config = dict(
    n_kv_head=2,
    head_dim=32,
    d_mlp=256,
    attn_scale=0.177,
    init_std_down=0.01,
    lr=0.00356,
    beta1=0.95,
    weight_decay=0.027,
    decay_shape='linear',
    batch_tokens=16384,
    steps=7032,
    dataset='wikipedia_en',
)
Each number is 128 + 32 x the weight over its row's rms, rounded and kept within 0 to 255. Layers, rows and columns count from 0. The size above them is the row's rms in percent of the matrix's.

# layer 5 attention key, 64x96, rms 0.123, rows 48-63, columns 0-95
size [ 61  91  79  68  87  57  61 111  95 245  80  87 113 101  84  84]
[[153 130 167  98 137 137 163 183 152  99  92 155 125 126  99 115 185 145 114 147  98  93 151 107 178 116  99 147 178 106 129 119 213 102 160 192 135 147 123  99 147 102 118 166 106 159  87 187  80 129 118 137 125 155 149 135 122  58 151 118 124 123 106 117  93 149 115 176 154 125  58  89 152 198 135 153 119  94 165 172 183 119 101  95 157 162  71 161 136  80 115 162 160 144 144 149]
 [171 181 126 147 141 178 151 100 158 111  85 131 111 179 163 120 149 157  88 159 115  91 184 147 172 180  74 120 153 103  98 190 135  91 161 201  56 126 160 138 188 104 126 141 121 123  63 176 146 111 132 105 152 157 167 134 104  63  96  95 104  79 117  84 130 144 124 162 127 111 104  92 150 130 135  86  97 146 152 100 107 124  73 127 114  88 143 166 121  97  90 118 124 149 127 128]
 [105 163 138  88 185 120 150 128  89 113 100 155 134 140 188 164  98 147 109 115 117 159 114 131 100  92 123 136 160  82 180 171 212 145  65 109 186  95 119 145  81 123  71 164 121 155 133 102  83 120 164 139 120 105 129 196 171 102 113 145 147  94  55 145 116  90  79 154 176 102 110 113  98 138 117 144 175 174 127 117 131 138 120 155 149 141  63 158 141 112 156 171 101 119 109 166]
 [113 107 173  59 147  84 117 134  79 110 146 138 128 139 105 121  96 118 119 108 164 204 105 139 126 135 134 150 119 152 136 149 142 164  87 100 188 126  89  95  65 156 104 151 151 170 154 103  60 120 104 147 125 138  80 133 147  66 136 112 225 120 107 141 105  46 100  91 149  97 128 101 107  76 122 135 142 137 136 102 125 101 147 136 129 131  86 122 168 162 166 115 117  92  82 193]
 [125  69 168  89 112 122 122 142  90 125 143  65  77 108 132 165 101 109 123  98 164 154 112  84 128  91 167 106  68 167 136 149 129 142  83 107 182 134 109 139 116 147 129 170 122 184 139 105  74  99  74 143  82 101  88 121 148 158 144 112 148 144  80 181 129 145  71  84 140 164 121 182 159 121 183 172 125 159 110 121 176 113 116 196 154  97 117 111  52 115 104  97 111 146 135 138]
 [158 101 121 106  95  98 108 139 158 198 166 166 103 147 167 148 118 152 137 135 160 126 122 100 101 105  99 191 147  91 133 108 130 131  90 136 207  77  49 206  92 106 118 145 130 115 176 100  77 122 121  82  98 132 113 134 145 138 146  92 146  87 156 187 119  97  91 136 163 149 114 129 101 135 163 203 166 119 170  74 107 127 141 138 164 120 118 158 148 137 128 172  73 107 164 114]
 [ 74 121  90 142 112 116 175 129 135 127  90  90 142 180 127 117 179 120 102 139  87  43 148 114 131 126 119 102 189 112 168 158 128  97 149 156  97 148 215 151 187 127 121 144 138 114 111 159 146 113 127  96 165 202 156 134 128 146 126 115  71 108 110 120 159 169 122 186 123 140 107 134 155 152 161  73 113 162  96 136 127 140  76 173 111 101 138 163  98 104 109 201 190 142 134  96]
 [ 93 120 159  95 114 120 118 149 101 129 171 109 154  66  76  85  66 123 177  88 137 168  92 137 100 153 166 101  81 141 114 137 121 111 122  82 153 131  60 100  80 177 112 113 119 118 168  93 137 161  76 123 128 141 106 114 139 136 157 187 162 173 167 203 129  66 133  97 146 116 130 135 118 117 144 134 108  85 102 186 165  80 180 135 124 180 116  81 109 143 165 166 127 109 100 104]
 [ 99  83  85  98 119 118  81 125  82 123 145 163 121 108 132 106 103 151 171  49 176 190  57 109 123 138 187 123  74 101 136  54 100 156  96 114 143 142  96 131  79 173 114 125 117 176 112  65 121 149 155 109 116 104 118 113  99 128 120 157 163 150 138 150  94 126 145  93 164 135 148 143 124 105 165 165 158 100 184 172 158  76 130 130 145 181 130  78 149 123 133 189 148 124 105 100]
 [130  96 122 124 122  90 103 162  99 141 168 166 200  71 108 117  82 108 184  87 107 176  60 113  88 115 189 144  74 140 130  93 114 149 125  91 172 123  73 115  80 161 107  92 134 133 167  78 117 139 138 164 126  72  82 119 139 164 138 162 154 158 143 184 128  90 126 111 129 142 159 144 100 115 137 163 142 116 118 181 146 113 180 109 142 185 120  64 118 163 167 136 139  91 145 110]
 [ 86 149  98 109  71 178 143 152  96 149 127 139 140 116 191  94 196 116  51 131 187 125 148 105 136 186 170 118  85 104 139 116 139 114 142 119 179 185 125  71 155 173  96 133 126  80 120 106 126 150 185 163 142 131 167  79 115 143 159  96  89 194 132 122 110 179 109 107 118  99 162 120 142 163 150 151  88 107 121 120 126  96 139 152 142 152 105 100 172 101 130 143 177 142  65 159]
 [144 149 120 116 103 127 121 108 103 165 161 110 147 116 120 185 143 144  60 161 177 154 123 148 116 135 127 122 128  73 133 103 129 176 193 128 158  71 102 136  88 155 106 203 111 118  99  86 157 154 149 124  86 138 122 175 146 123 106 201 145 177 173 107  41 136 103  80 160 121  69 164  65 137  85 127 128  97 146 146  81 109 151 124 110 188 109 113 114 124 132 148 127 155  80 141]
 [ 97 110 120 122 109  94 113 170 130 164 150 148 170  68 109 105 128 121 138  85 139 155  64 123  85 110 157 121  85 151 133  82  96 153 136  79 194 148  87 127  53 161 122 114 116 110 167  89 147 113 112 158 143  92 103 121 135 182 182 142 134 165 174 180 104  79 132 103 135 170 131 166 119 135 149 162 137  90 116 168 146  98 185 119 139 194 111  96  97 179 167  85 179 111 143  98]
 [173 101  83 150 138  82 104 188  64 164 138 119 170  97 120 168  92  87 210 177 114 128 108 126  84 123 123  98  46 169 116 132 128 143 189 124 100 122  95 137 152 111 130 117 112 106 191 137 139 116 110 141 113 109 143 130 109 143 160 108 124 136 150 158 107 116 131  96  49 122 159 150 138 118 124 133 138  89  86 109 147 156 164  99 142 172  43  82 166 143 109  74 140  89 147  98]
 [150 208 150 152  67  98 184 137 144 156 123 139 153 149 122 175 140  84  86 114  69 149 153 117 103 127 100 157 156 120 140 102 113 109 103 152 148  74 163 193 168 124  92  84 114 111  60  99  99 138 211 104 167 102 118 122 147 126 140 148 121 148 209 130 160 113 139 149 126  99 101 111 106  99 107  77 169 106 158 127 124 117 147 136 104 153 137  86 195 122 152 150 147  79  82 144]
 [114 151 138 112 175 101 103 143 110  75 139 143 150 147  78  55 169 118 119 149 181  95 120 142 164 176  76 104 124 108  76 129 203 143 156 162  79 145 183 182 129 109 147 157 159 126 132 146 128  77 103 104 134 176 129 131 152 110 202  86 116 182 142 128 127 119 105  79 104 149 116 152 105  95 129  77  97 129  62 123  64 101 101 108 121 149 127 110  89 134  92 130 143 186 108 127]]
# layer 5 attention query, 64x96, rms 0.115, rows 49-63, columns 0-95
size [ 90  78  78  92 102  98  77  70  63  91  94 150 101  90  88]
[[121 169 112 167 157 166 118 131 154 123  95  61 118 181 137 155 142 105 144 172 157  70 176 155 152 128  91 127 105 162 140 138 177 144 135 141 128  78 172 162 166 101 167 122 157 104 146 186 145  73 162 123 130 173 143 162  91 116 116 104 141 132 133 102 156 165  92 145 160  83  87 160 105 113  63 124 133 143 202  88  91 155  72 111  70 101 157 150 176 107 122 141  72 115 143 153]
 [112 148 204  88 154 176 144 114 181  65 118 161  99 103 112 147 166 136 126 149 134 122 135 146 121 199 148 118 132 155 104 124 102 140 155 143  40 124 123 157  89 112 170 131 117 159 127 153 134 126  50 118  71 175 137 111 135 126 127 161 138 163  74 146  72 154 147 109 103 158 151  68 163  95 127  57 119  64 112 145  90 164 118 111  99 169 164 112 159 132 116 125  93 126 175 135]
 [135 182 162 134  43 118  95 175 180 138 136 187 133 105  96  94 134 164 180 118  67 131  74 116 142 159 164 159 149  84  78  90 113 136 122 112  79 140 116 144 107 137 143  84 113 107 120 122  93 138 104 145  91 118 116 103 157 145 138 168 154 122 117 145  95 129 151 118  99 112 150  80 127 189  78 150 120  44 123 144 136 156 130 115 201 169  95 111 161 121 169 113 169 147 178  87]
 [133  88 178 109 132 149  97 148  65 146 174 208 149 141 127  77 135 164 108 106 134 216 129 126 102  94 130 136 152  84 134 135 145  95 147  87 118 135 105 122 131 126  95  81 153 133 121 100 111 177 126 119 141 108 172 121 169 119 171 166 109  96  92 111  96 145 173  95  43 121 125  65 140 115 154 146 117 174 139 166  99  65 107 153 192 116 123 137 186 149 146 118 183 128 134 155]
 [142  84 165  97  92 102 132 168 126 151 144 124 137 103  95  80 114 111 176  83  72 183 100 114 125 118 197 103 102 130 127  63 120 138 155 120 139 138 114  85 113 131  97 103 109 189 119  95 113  96  90 165  80  87  87  64 143 159 136 188 140 183 129 142  96 115 199 175 109 132 160 119 107 126 147 138 152  95 114  93 167  83 179 116 140 123  78  86 143 136 173  84 162 157 129 136]
 [ 83 158 143 100 196 171 122 106 133  88 104  76  84 170 148 164 157 121  67 158 181 102 159 164 142 150  77 124 116 159 134 161 113 132 127 144 118  74 113 121 172 110 125 170 150 137 121 162 156 119 143  99  80 171 140 164 109  91 109  81  97 101  81 105 156 141  92 115 142 118 116 135 167  54 111  66 115 193 118 160 126 103 103 131 102  72 184 166 146 135  86 108  97 112 132 169]
 [151 217 183 153 119 143 121 142 165 103 124 150 101 138 194 139 142 146 134 182 212 122 148 118 199 114 147 151 140 122  76 107 103 166 102 122 144  74 100 105 187 130 140 109 128 184  75 120 103  94 171 126 101 120 143 150 123 147  97 167 188 149  94 143 156 102 117 105 118 104 122 124 105 110 170 130 148 130 165  98 121 146  66 171  96 109 116 151 196 182 124 153 143 162 149 147]
 [149 151 101 185  75 153 175 220 133 141 106 111 106 154 115 110  80 144  91 132 127 144 153 130 169 129 102 154 120 116 114 171 208 136 139 138 168 128 200 112 182  93 187 146 127 107  91 125  90  96  91 139 106  98 137 162 156 130 110  74 142 132 151 157 150 167 136 217  99 103 183  76 118 148 137 145 113 152  71 176 112 125 137 120 138  95 113 156 121 128  85 129 128 129 159 158]
 [128 165 167 153  99 139 134 100 162 153  86 147 114 154 152 100 132  93  96 163 131  83 184 139 146 166  92 161 156 143 121 134 115 176 138 170 116 104 141 162 159  99 143  90 155 144 155 139 125 132 124  97 152 172 192 130 120  67 162  76 158  94 133  73 144 184 106  92  96 115  60 101 119  64 125  87 167 129 143 111  99 192  80 144 118 105 145 179 136  99 124 112 115 125 109 220]
 [ 87 140 123 185 142 116 157 117 115 129  38  93 185 159 121 111 108 124 133 168 172 126 159 136 116  88 107 177 179  81 184 151 140 159 119 119 153  76 136 115 151 118 191 117 123 145 124 184 112 179  70  82 117 131 156 229 130 141 120  97 125 118 166  57 157 136 112 170 127 170 135  71 121 179 108 153 142 147 146 121 127 147 110 117 100 131 148  89 122 149 123 109 108  95 160 141]
 [ 80 118 124 177 112 123 143 161 149 140  75  92 123 113 114 153 114 121 166 126 174 148 130  77 161 122 160 192 123 170 152 131 110 196  94 165 147 147 168  94 180  86 123 136  89  63 100 141 148 164 122 137 130 139  99 105  95 165 118  83 159 154 116 160 187 123 133 157  55 141 141 100 171 179 180 110 148 160 185 137 171 122 122 105 148  62 117  76  78 142 107 162 128 138 119 119]
 [145 137 131 185 164 149 178 101 158 101  98 102  87 169 155 138 151 153 105 168 170 110 189 130 151 135  75 170 158 138  99 170 132  87  97 160 113  90 158 131 172  86 131 155 131 163 100 161 132 130 126  92 109 152 177 168 116  98  93 130 110 100 110  71 177 171 143 127 107 136 106  76 189 120 155  78  85 171 141  91 107 129  58 150 111  67 154 153 165 110  95 129 115 169 110 162]
 [120 107  63 111 114 120 144 114 202 121 109 129 142 121 168  78 137 134  93 128 132 124 161 120 116 143 134 124 142 100 127  87 106  92  86 144 127 116 130 153 127 164 129 142 125 157 129 160 145  98  89 144 170 181 139  89 174 109 171 107 112 109 148  92 151 159  97 129 230 146  74 133 159 139 161 160 150 130 170  79 125 141  86 208 136  85 144 191 109 131 209 115 166 186 144 168]
 [132 165 146 125 116  95 156 118  59 106 156  92  91  77  69 147 152 123 172 165 137 112  73 118 171 164 145 125 173 122 130  92  93 192 168 155 104 147  91 125 119 171 146 114 101 100 147 189 125 149  37 187 145 138 118 111  47 122  60 103 147 119 120 124 114  67 103 105 103  65 155 158 109 129 153 140 114 125 110 143 133 142 139 108 145 105 145 106  91  98 121  75 108 150 145 117]
 [ 95 115 158 164  94 135 111 134 153 159 122  91  82 109 173 162 112 115 105 148 145 116 146 113 112 134 175 130 134 133 159 126 108 163 142  99 200  64 118 129 133 127 117  92 128 110 115 164 100 163 139 153 131 154 117 106 123  69 114 131 133 165 188 122  79 140 114 156 146 183 100 124 170 164  76 113  83  94 178 140 234 154 144 128 149  77 107 197 167 153 195 139 182 156 121 147]]
# layer 5 attention value, 64x96, rms 0.113, rows 32-52, columns 0-95
size [130 119 118 133 123 105 106 101 137 119  78 123  91 116 106 133  98  99 110 115 125]
[[ 76  83 146 135  98 156 127 171  85  74  99 112 137 133  89 111 114 167 126 138 124 115 122 114 176 143 164  83 117 118 122 155 116  69 111 113 135  89 130 104 148 165 128 168 156  90  96 118 109 160  90  91 139 141 122 130 208 139 156 110  95 100 130 127 148 129 117 177  49 111 132 123 189 108 112 171 126 173 142 126 178 102 139 144 150  87 209 165 161  46 105 139  90  89 179 125]
 [149 160 155 154 175 108 103 118 159 111 120 180 156 125  68 120 101  88 142  86 100 133 138 100 117 153 147 192 159 191 109 105 126 110  74 113 115 147 136 155 148 186 166  63 110  84 151 149 153 151  81  92  61 133 139  91 167 117 173  98 136 118 120 149 180 202 114 135  57 103 102 119 120  74 105 115 138  92 121 131 100 169 112 108  92 121 112  88 143 116 148 139 183 101  97 162]
 [108 112 118 172 141 100 148 192 153  84  68 122 153 150  95 139 131  85 141 167 173 137 123 145 156  81 142 194 166 107 210 138 152 111 119 123 156  94 141 104 127  62 159 147 121 138 135 121 158 150 113 122 156 118  91  91 190  84 123  85 110 184 152 132 160 153  74  81  86 204 119 147 109 125 139 122 110 164 186 150 110 117 153 161 104 137 108 127  69 123 126 149 177 119 143 179]
 [ 90 146 125  73 176  78  86 105 161 148 141 206 114  92  82 168 165 148  94 110 137 135 133 153 130 124 138 101 106 110  78  97 161 168 141 171  89 148 132 163 109 189  74 101 150 129 124 137 156 160 125 119 174 113 154 168 180 136 144 101 127  84 148 109 154 139 131 110  94 109 113 123  60  80 100 120 158 145 106 128  77 150 111 142 228 143 150 144 161 140 179 169 148 100 123  91]
 [119  97 117 137 114 105 107 175 176  81 140 149 127 108 151  87 127 139 167  75 189 139 116 139 134 137 142 148 117 127  92 104 156 156 180 125 136 103 127 188 153 173 106 105 138  91  96 131 108  51 163 131 141 163  93 149 124 155 124 154 122  63 118 148 168 148 166 118 190 188 183 102  93 170 109  92 135 136  74  84 170 121 129 184  87  62 134 127 101 192 132 154 121 164 164 132]
 [ 67 159 134 105 157  93  77 155 221 165  92 211 114 109 140 130 126 135 183 135 155 147  94 120 100 129 138 146 159 164 100  99 120 121  78 130 104 135 127 102 193  94 138 129  81 179 115 135 146 110  75  96 122 116 171 123 135 182 126  96 130 113 119 164  79 111 162 137 184 107 142  71  75 102  93 136 131 129 192  94  55 122 122 144 149 135 181 127 115 131 147 137 114 153 145 117]
 [132 122  88 122 112  98 157 156 109 136 121 101 131 144  87 167 140 105 100 115 167 118 139 159 134 109 141 127 132  84 144 110 122 104 188 160 175 140 121 114 106  69  96 147 209  79 119 122 119 163 208 143 184 132 142  78 127  96 120 101 129 154 124 158 107  94 125  60  95 199 148 206 105  64 190 113 100  89 156 114 124 130 120 112 160 136 120 152  82 173 135  93  67 130 124 126]
 [ 70 134 129 127 180 153 107 120 112 141 121 143 134 143 131 176 161 196 123 129 172 155  99 122 148  99 109 147  97 112 139 145 143 144 151 111 142 147  90 167 110 145  60 173 215 104  68 147 165 119 182 100 143 125 131 119 177 110 161 112 112 135  66  91 114 127 105  82  72 160 114 160 141 120 159 128 155 141 149 118 117 145 113 113 230 135 111 135 154 186 186 148 123 135  98 192]
 [130 151 131 122 147 125 117 127 175 134  99 153 129 139 167 126 107  94  88 153 123 125 118 122 117 145 118 111 129 169  83  95 110  92  55 127 128 164 137 175  93 118 115 152 173 221 129 168 173 150 102 136 145 133 146 163  90 129 149 109 190 159 143 138  62 139  82 142 140  78  80 203 113 111 186 148 106 106  78 160  92 116 151 148 117 139 134 130 130 104 131  30 100  78  90 163]
 [134 141  84 109 139  79 145 174 198 132  90 185 157 133 112 133 115 132 159 174 142 122 125 131 141 123 119  86 148  64 167 141  91  70 137 108 126 142 112  76 178  87 133 131 179 198 154 119 151 160 116 172 163 162 137 147 138 119 107 122 151 136 127 154  36  58 104 109 170 130  93 169  92 146 145  85 136 124 161 138  84 137 135 107 151 140 177 138 113 173 114 111  84 109 195 124]
 [123  96 111  89 129 164  49 127 151 232 142 161 115 143 137 135 167 165  59 138 164 167 129 101 156 100 102 114 152  77 125 130 105 138 113  91 115 111  95 145 114 144  67 165 135 188 117 151 149 122 159 113 171 130 123 127 165 150 106 114 123 113 169 138 110 104 125 123 143 135 137 139  96 194 140 126 117 179 174  78 128 103  93 165 202 118 140 130 137 222 132 116 105 138  90 167]
 [105  98 161 147 107 141 119 114 132 120 143 167 155  96 190 120 179  98 115 109  85 142 114 117 117 117 111 146 140 125 155 148 144 146 191 143 144 158 126 151 119 111 165 133  85  97 135 152 175  96 172 129 112 167 126 147 127 147 126 130 126  94 212 137 181 119 139 144 167 167 102 109  89 193 107 118 120 175  68 100 191  68 145 161  81 156  43  91  70 180 133 161 115 118 117 178]
 [182 119 130 169 130 128 155 124 131 133 132 113 130 120  64 111  97  73 172 181 106  94 127 184 115 139 157  83 126 117 128 161 191 107  90 141 149 129 101  78  83  97 151 140 109 130 135  97 135 192 123 164 120 135 145 176  92  88 123 119 131 136 148 127 155 105 138 106  99  75 106 127 130  79  86 152 176  72 194 155  92 163 143  66 136 151 189  96 150  76  81 123  90  97 180 124]
 [113  78 136 119 152 154 134 119 117  80 167 147 107 148 140 195 106 143 150 135 127 142 110  94  90 107 106 101  89 135 128 165 137 145  81 155 129 158  89 166 104 199  90 124 140  84 107 136 113 125 147 119 164 143 167 170 183 128 104 141  50 120 125 100 188 138 117 160 144 123 146 127 129  65 111 177  71 192  40 154  75 112 113 137 169 133 183 165 146  91 161 144 153 109 131  93]
 [203 124 140 124  55  87 113 135 168 177 134 134 138 150 136  95 149 153  95 147 154 159 129  94 123 147 113  93 146  87 153  99 133 174 188 117 146  87 123 139 152  99 135 124  97 161 193 141 106 139  89  96  87 143 142 147 123 120  90 111 127  68 184 129 140  83  98 161 194  72 146 150 125 179  89 104 141 145 106  65 137 143 101 142 108 137 118 116 171 210  99 102  75 167 108 121]
 [127 129 102 132 108 165 123  68 110  86 147 122 125 166  81 114 109 136 148 183 117 113 150 118 123 184 122  53  98 123 148 204 141 115 116 112 110 113  97  53 126 151 155 148  95  99 119  97 104 126  85 138 115 158 136 170 164 104 144 144 136  85 140 120 182  92 110 133 109  54 111  67 168 143  69 145 165 162 116 176 130 115 149 114 144 147 173 139 162 147 109 169  89 113 217 154]
 [ 82  69  96 152 169 158  95 172 164  63  84 176 114 149 144 117 114 151 151  90 192  91 133 120 158 104 144 146 123  81 111 148 113 141 122 118 111 128  81 124 120 128 131 183 165 113  79 113 145 120 147 163 127 124 108 170 144 166 114  88 143 118 130 136 141 134  77 130 107 210 161 144  64  81 183 131  73 160  72 112 136 165 116 204 136  88 151 184 113 120  90 153 121 136 123 139]
 [141 157  80  95 119 101 139 128 188 131 119 183 114 102 130 109  80 124 142 149 159 129 155 143 119 134 135  99 130  86 123 105 180 204 109 129 106 150 121 123 100  81 143 116  91 190 152 120 155  92  92 180 126 134 154 182  99 137 115 118 153  75 158 142 128 147  83 139 149  95  83 130  71 143  65  86 163 147  98 145  81 167 122 185 128 172 149 151 143 184 133 201  85 102 141 185]
 [102 127 129 128 183 152 100 155 179 140 130 143 135 122 112  84 136 173 176 115 103 111 135 189 150 114 174 194 138 129 145 158 157 129 133 112 137 132 116 161 144 137 188  64 126  76 110 140 156 109 106 123  26 132 109 104 160 142 119 142 125 105  56 183 146 138 147 143  69 190 102  98 132 120 117  89  89  90 187  96 151 179 151 107  84 125 102  95 149 168 135 172 154 109 111 136]
 [130 160  75 110 148 139 138  89 161 129 125 168 198 140 119 136 150 197  65 129 110 127 124 146 162 158 107  46  77 123  95 129 118 123 206 112 134 180  86 157 111 154 109 114 201 123 130 139 125 175 127 120 128 134 144 130  98 126 178 129 133  51  85 154 112 118 130 120 113 112 103 137 151 133 159  75 186 105  90 110 140 176 121  59 108 126 119 144 182 154 127  98  70 113 117 127]
 [170 151 104 161 137 192 176  97 141  70 139  53 136 148 158 193 105 137 163 101 117 117 155 118  97 101 119 135 109 162 146 148 146 128 102 114 157 157  86 149 109 169 157  83 196 117 142 108 138 127 139 183  64 102 130 107  63 132  96 189 124 185  77 143 127 142  90 155 146 112 135 206 171  91 140  87  84 106 144 164 130 175 121 110 102 130 112 124 117 107 136  82 127 143 111 147]]
# layer 5 attention output (transposed), 64x96, rms 0.116, rows 32-51, columns 0-95
size [124 121 118 130 116 104 103 104 133 115  83 116  93 118 104 125 102 104 101 113]
[[112 169 146 129 107 165 120 129 148 110 119 136 180 122 144  91 115 137 133 182 147 152 120 145 115 153 122 129 134 129 160 121 134   0  86 125 109 164 106 173 143 118 133  97 162  98 164 100 159 102  85 142 123 110  84  79 140  95  56 167 177 155 149 102 109  96 107 106 120 134 168 180 103 204  92 108 137 202 127 128 119 134 153 111 160 120 136 194 159 137 128  94 163  93 167 112]
 [120 143 118 119 141 105 121 150 130  97 166 182 113 145 130 146 100 134  94 158 131 181 158 129 115 200  92 191 179 162 104 103 170 127 126 127 122 103 126  59 177 180 151  78  94 159 121 111 157 191  66 134 137 126 164  88 109 123 149 141 147 116 125 114 127 165 110 183  74 113 164 138 123 134 139  94 163 117 161 138 138 171 157 128  95  62 123  62  63 123 115  93 111 102 177  79]
 [163 134 137 181  77 151  97 110 146 175 118 160 177 128 136 116  83 169 158 144 131 165 153 158 178 137 164 185 227 136  81  94 106 132 145 141 108 127 166 117 153  89 118 114 126 158 111 109 121 130 141 134 132  95 184 115 159  95 135 147 161 117 130  77 157  70   9 161 103  65 127 109 117 147 108 136 114  89 165 131  94 107 138 167 140 146 158 154 114  79 111 105 137 125 141 127]
 [136  99 105 108 136  79 171 143 100 119 132 132 150 148 120 123 122 144 131 131 171 144 136 120 125 148 160  96  67 108 101 169 169 118 158 121  99 160  92 122 148 156 132 152 126 146 166 137  70 160 102 125  83  94 143  12 112 137 130  95  84 191 185 125 121 190 172 130 146 182  42 130 144  73 154 121  68 173 125 160 138 103  94 125 118  87 124 138 168 140 115 139 130  72 142 149]
 [118  64  84 145 157 108 117  58  83 134 142 134 133 159 130 144  85 124 125 117 123  88 119 132  93 115 177 152  66 159 110 146 167  86  92  89 161 168 184 146 126 117  89 149 121 167  98 100 134 155 149 170 149 138 117 160 157 152 127  49 127 193 106 178 153 114 127  68 167  98 117 196 102 128 121 106 134 177 125  90 146  98 151 125 105 153 142 155 128 119 143 140  66 149  86  62]
 [112  89  81 142  98  65 103 145 147 175 123 148  53 142 144 143  89  78 116 129 145 160 134 152 101 124 180 136 106  85 107 125 137 106  93 117 112 156 149 118 189 174 117 135 135 158 197  85 188  56 104 113 125 100 170 106 117 137 108 135  51 127 104 132 154 140 144 133  98 119  56  90 133  81 143 147 124 135 138 159 150 139 171  88  70 101 114 143 101 130 155  98  70 163  98 105]
 [182 119 142 139 148 164 118 152 104 183 138 101 187 109  83 131 112 178 150 100 160 110 126 143 128 108 144 147 121 145 110 152  77 147 173 144 109 129 144 120  53 130 103 195 122  85 112 181 100 101 128 106  87 142 111  40 145 113 137 132 143 132 165 151 120  97  43  87 142 148 114 146 135  77 137 161  88  81 168  52 112  87 125 148 126 139 150 168 155 105 130 193 132 165 115 151]
 [164 120 167 137 155 175 102  98 116  92  97 193 117 106  75 123 102 183 153 152 163 176 139  57 128 108  80 144 115 162 133 155 166 158 152 137 107 148 132 130 129 148 132  99 123 111 159 125 107 143 128 115  81 122 129 109 156  96 158  87 126 187 109 101 103 177 107  88 109 143  69 149 152 100 115 131 118 173 161 142  81  87 133 185 154 136 150 128 149 207 130 107 148 105  96 234]
 [ 97 159 135  96 115 159  86 162 168 106  87 130  97 126 145 132 112 124  95 111 106 150 131 139 134 148 125  97 130 106  63 115  73 155 170 154  84 100 140 121 145 139 125 141  98 175 159 148 140 109  92 106  81 129 154 191 155 147 149 170 156  70 115 107 135 163 152 125  72 112 144 147 115  18 160 153 127 100  79 129 128 146  98 174 105  93 108  98 103 175 107 100 154  75 176 208]
 [127 127 111 131  96  86  65 147 157 175  81  86 146 122 140 144 110 142 137 120 177 170 108 210 121 120 158 127 104  84  87 137  28 156 132 166 103 124 132 164 145 117 120 118 148 152 165  94 107  64 130 149  88 132 173 141 123 116 135 182 125 117 128 168 160 109 116 126 151  80 114  80 117 119 141 156 100  88 148  90 100  99 175 141 116  81 138 184 128 133 178 118  90 146 126 217]
 [143  84 108 149 126 143  86 108 100 173  78 165  76 115  56 100 108 145 136 138 123 181 133  41  99 116 132  96 123 103 135 121 133 155 132 129 139 130 168 188 148 113 111  69 137 147 141 133 104 139 117  90 128 151 117 139 159  86 130  66  67 175 137 118  78 159 119 110 116  91  99 176 142 111 127 146  74 159 138 109 124 127 142 148 164  95 145 126 170 221 155  83 103 120 108 200]
 [146 104 120 151  94  97 162 105 100 128 131 142  84 137 147  91 181 156 136 140 128 157 134  68 120 116 130 145 184 148 106 119 129 128 125 107 127 137 164 163 121 101 135 100 122 188  77 136 141 194 148 111 160 130 156 212 152 102 155  80 117 123 187 139 115 111 223  98 167  55 154 123 111  60 119 101 125 163 152 100 100  78  87 182 122 150 109  80 158 100 136 131  84 107 103 115]
 [174 136 121 117  81  99 167 155 170 158 150  64 183 137 179 117 162 108 142 125 158  82 122 197 150 160 148 145 162 103 115 124  93 110 123 175  77 134  87  99 141 165 136 190 140 109 135 129  95 105 157 155  94 131 127  96  79 160 133 195 181  78 151 133 167 101 186 130 104 159 141  56 120 161 116 118 153  77  96 117 100 135  95  93 137 105 115 149  87 102  86 147 145 169 143 146]
 [ 70 116 145  87 141 118 169 121 113 100 147 136 166 110 132 130 150 127 145 137  61 127  95  70 117 167 137  99 107 103 148 180 198  96 128 139 106 166  94 204 120 139 145 126 121  90 136 124 126 135 117 163 128  98 101  41 117  96 116 128 134 156 177 110  95 157  59 127 134 141 107 175 102 116 109 134 135 170 104 211 117  84 111  63 107 149 182 119 165 137 135 126 197  88 137 130]
 [133 126  89 112 127  91 135 135  85 152 155 129  94 123  96 138 150 122 133 108 107 119 119 126  80 122 110 100 117  77 176  82  99 140 105 167 110 112 167 175 153  69 126  57 126 158  98 134  52  86  75 138 161 192 103 188 132  84 129  86  60 145 155 161  94 147  87 147 164  84 161 119 136 172 129 109 108  94 149  84 141 159 157 149 125 109 115 109 175 104 154 134  63 147 147 180]
 [133 166 124  88  77 110 152  99 162 121 109  53 129 122 156  82 183 119 139 159 146 132 111 146 137 138 112 132 133  86 178 124 128 127  98 135 119 144 105 184 179 136 139  65 129  79 106  86  73 127 144 166 125 138  92 151  94 130 104 156 198 117 154 106 130 132 182 126 125 137 144  86  81 230  68  98 166 157 150 150  62 127 141 114 162 131 124 119 141 145 104  86 112  88 162 173]
 [ 85 120 107 164 109 141  91  80 148 121 134 146 144 101 119 112  89 161 161 135 127 142 124 131 148 160 192 126  96 142 108 186 121  81 132 156 121 145 169 147 147 113  69 145 134 161 143  96 160 132 119 166 131 142 109 115 174 114 112 113 147 148  94 139 116  97   0 142 160  61 109 165  97  89 100 134  87 179 125  96 125 101 144 101 134 143 126 183 152 138 142  69 155 163 145 144]
 [121 126  73 127  56  94 127 100 154 125 128  83 117 159 128  95 131 125 132  86 134 120 132 165 149 171 169 123 135  79  75 141 125 183 166 154  88 153 121 151 198 109  87 109 119 210 120 100  48 122 134 162 130 134 151 189 133 154 166 125  98 128  80 136 155 157 111 144 131  79  85  61 106 121 123 113 129  98 132 118  99 150 115 164 100 101  88 130 136 137 139  83 106 100 158 215]
 [125  68 137 162 114  81 130 135 130 146 155 136 117 106 169 158  92 164 126 159 170 161 157 194  95 173 158 171 143 200 122 141 187  76 102 139 116 106 136  58 159 176 123 131 164 195 137  83 211 141 140 147 115 107 148 141 110 141 156 130 141 108  85 171 180 118 139 130 163 171 121  75 174 149 112  91 172 138 135  82 125 124 119 122 122 124 108 142  69 123 145 146  96 116  98  85]
 [110 118 136  67 159 128 119 137  84  68 117  76 120 113 129 145 129 156 138 125 149 113 143 137  75 116  64 119 106 122 118 125 125 132 150 125 108 113 118 102 109 145 130 118  93 115 124 136 108 142  97 149  47 200 112 126 121 148 137 135 139 167 111 172 109 159 255  88 167 183 145 123 168  87 137 102 133 149 152  44  85 132 133 151 147 101 115 153 106 200 130 159 117 105 146 191]]